python train.py --n_kv_head=3 --norm_place="pre" --init_std_o=0.0258 --weight_decay=0.13 --lr_head=0.0142 --doc_mask=true
Each number is 128 + 32 x the weight over the matrix's rms, rounded and kept within 0 to 255. Layers, rows and columns count from 0. Numbers have three digits each.

# layer 4 MLP up, 512x192, rms 0.0795, rows 257-299, columns 64-127
100084117121120117175124136105115177093171083069134096194149150065144113133105140114163069133117183042099198100134087130161102100084142097118145116123124167131130123173119146138196126131141145
181176156138132152147110144129155111133194088051132106136090159118166078115171128163137122119134076069105126108164093115145118067143144208105136076147069155163144118108159143130092094143151127
070108151146146134141161159082186110203088124057118216157118108087126034146176121147116188087120102128104147150147161128158197172137157172151185104146103126130135129152088159169188161117164078
110113130104140084131066173129135067158230125099140097144137086128116146126101147121152071117108168120170125062129116121111143108116152120113110167102125205152145130149135106092151110075123191
097100090136145113100153119092069136127123116158179105151141091185111060114234141123146073073111131130153137090143162173130160110119090112205153162108122175159171122180130152146117151136071207
154169168084125198111109068100180150140148125099107125114157164193059171088168100055134114149110129146117134174083107134151121076112128133124115125136127142098076181100139177097136165145105117
090123228089129108184147150169060121174134114151172075106163057111118130113168137130080118130113124128115095090096129143189163147206109114081120113138093159117134110124148091112130070177121150
155139083151176113180126155057103154167146106087113193085093078099121158123123137130120122138119124116112133118160202159122125114144179109110075173152105125160162103173165183141152137136154068
158122149109038167135135140127092169174076095122144091155125062171137149109194138130084152123144092123125070166158090118115137157130117111089092100173159154157101113087084131112140118204099146
143151156135131140139111079151122109080119122156158168134096191117154106178110168128155140112139168113089123098112165135133049134109093178190126154084137133180211055158134143142140107115135166
130107136114129140148141146154039026072181076154118134148075159129098061148083133091165124048075150187101078136098086133124124093137155109155130191115114125161168120088165121101096105099125127
067110089098160082085155099178164110157147146154085122139136121135154124127142125103130051142132143098122127107201083105106093086109099116150107121130087158147137133076135114095131164146130091
130152144204144170125100130123091136104103172129179140084155134110121177140135101179062110117113107106131141137157169157107142206106133108099124146133141147173147130182184121151167121031199125
128100135122177127102095185173090117105188169150099127161107137064189143143175146181161165108117165109137116109136117091070210131116126117149131150152138107143145143169106100114129110166132063
133109126123130110161161155127103171109124148115110169167116160066125137146105131125145137130128144095152095090202172098116131130105183187104137103083149107080101144155125100081096112099122170
120100072115233121101165124083058164172137109151080119129117119135150089142148174065112143163107131095120144119114169199113107141142107153099140096118172124160170045161120102126181079121123131
145099180108118164143141122169211116104078152087097112090091103100134148163129140120155097110170130100096139085130149158181139075120128181174179085099094095176161103146111187155109054145137144
205153122162127123170155155113049170195088122146095088148136121143143131133109162176187157136113202133164110127180153114136145130072102098164140161137129118148118126144145146179152082092170180
086090095134136153124100141119101112151147138140116123119113124127133126124134160126129097115125117135171152123129129183178153123076157115231161160131134147052073170131111142052074176165123119
111123124149106099157136112128140148113082139130187168115111137090121135154164130096137170109159148133118111106092144166157111067119081210123123101138122095135125104156109113120137096103095096
110135153170154133100130192129115175195108106161155132084084187091092149128153108155165067170128093102142120111129113167101116124179120120180170121149097140073202157142143089169108123204104109
120055102117165118144085155138151205156107069090128125147130122172126183081161136063138171087138192079134109179160141096140079129131145157142170164146178098105122115145163155153103132146057165
155138154157203121076134128079145103135086147204130119125102082152110157093135043146128136096135106123150083093173068156154070054110132062172145156150099105176052150128160143116107168129143106
125111103150150141177135075074127095107150172161113223103127177190066140121151145149135146113136107123163080112101122097118135137129098129206059167134126122114136119114119131110169179166121108
113163091146163106174053172150104113119126114147138140160111114142140163160137173126092186116140165038091123201188137138116139143066134176215151116083071124096093115108143191155103033113104188
138170095133087123038116115110151113081100153112158158119123150122123105106141138095129124158137139106135108080060145116132141052176125119122118191181119125108135155147088113068138127075152141
120108195125117140095146081154141134136164150147114133134136091133145087112138144156130161080145054090129122198188076214118122073135141171119103105085108146148135105161101128160116148071084175
161071118153097141115091149126134139075121088107132084101074045129112144157137186148163171195136107080101116135077131081120138147181111142187188103164142138064149109183135122111133168156105102
151146132079160075162138111115154174180135088127102123200071148073134096129117071136095074137150133098152116112117113129120107162123070111112136213150138159126057085122124118121115154149118119
097110123102120166160115118107162146138136181086130177128103098133146144141092069154110100174126151106098103078128069099158146106090149083112115106170141064099124127064158143138115135106126180
132140202145111184080136076148146143088132146094130145106140133124122137126141138120122128104136120075098130118069140158138105145186129127089123189119148143112146086089119182107141098057100112
127133138208136169120172110174125113142133154132140171152099065131169123130138095125101063131108106133124115161113081125137122104098151114055104121160149138105145121134113128113131089096167142
141132123137062113124099137117142110110104106084161198178151114085090121180169147079150137134130088083118157096058152112163179122157117162120111114102144125112076086090122159162183137135196144
156075132085092171100148161140112174070148086142136142158155080134114055154131078145140163185153108172104115117161100050084146130117115131172159109215103160131067058128123147097110118103107141
104106151175139120164079100116170080113142136104125113168151097160128125109143132069125117180143113091122084061138138107119087146114149213150155165201072117153078113163114155149087149150141120
133145130135170109150137130040158166112133062115139083141144091197120151116064107152126061074169113140114160126063124086159102090130100112065160109089134167178136138200100102077124172125114176
132103115155080158172102144105094145137143107110152120078138102197140086189185105182141127135118110122133120154158138093115160108206118118124128234164121154122146087168130081156076124151086142
092099130078115119154118161075157130128116142146118159156062166085167128103136097136148089101157101147135145147096110124099149143161154143101099108101136132148066189156156098094100110116121127
119143151073193127115120131181103135172155115091132112107133127131144134100156161161186149137027157147120104128096087132124128178155163127134130114092130118079172142112099055103097114159162192
086136148077166118115157129153095106123193158147102135092144146163137133131140122193066152135134142162143138126160149194111106170131137116081136125158069121125198148146150134139093182116167119
143169107123148102131163169150096174135114113124135085147138172132114173144158203097186121104117144142145152124123122120127135110090133135131114082130165130036117091137106133143144177134108106
106160138129104123102171160101100147109125149073190118133113153098189154134127144168028136112123128121151122106107093137138104157175117114149123116096143130079117157089148072108107189170104037
156119133142097148149127140141139095130144135147168205066071123193110094151118152159111190126182150141180171158048124192209172119161111128147113113125131154139152126127152116049106092172120192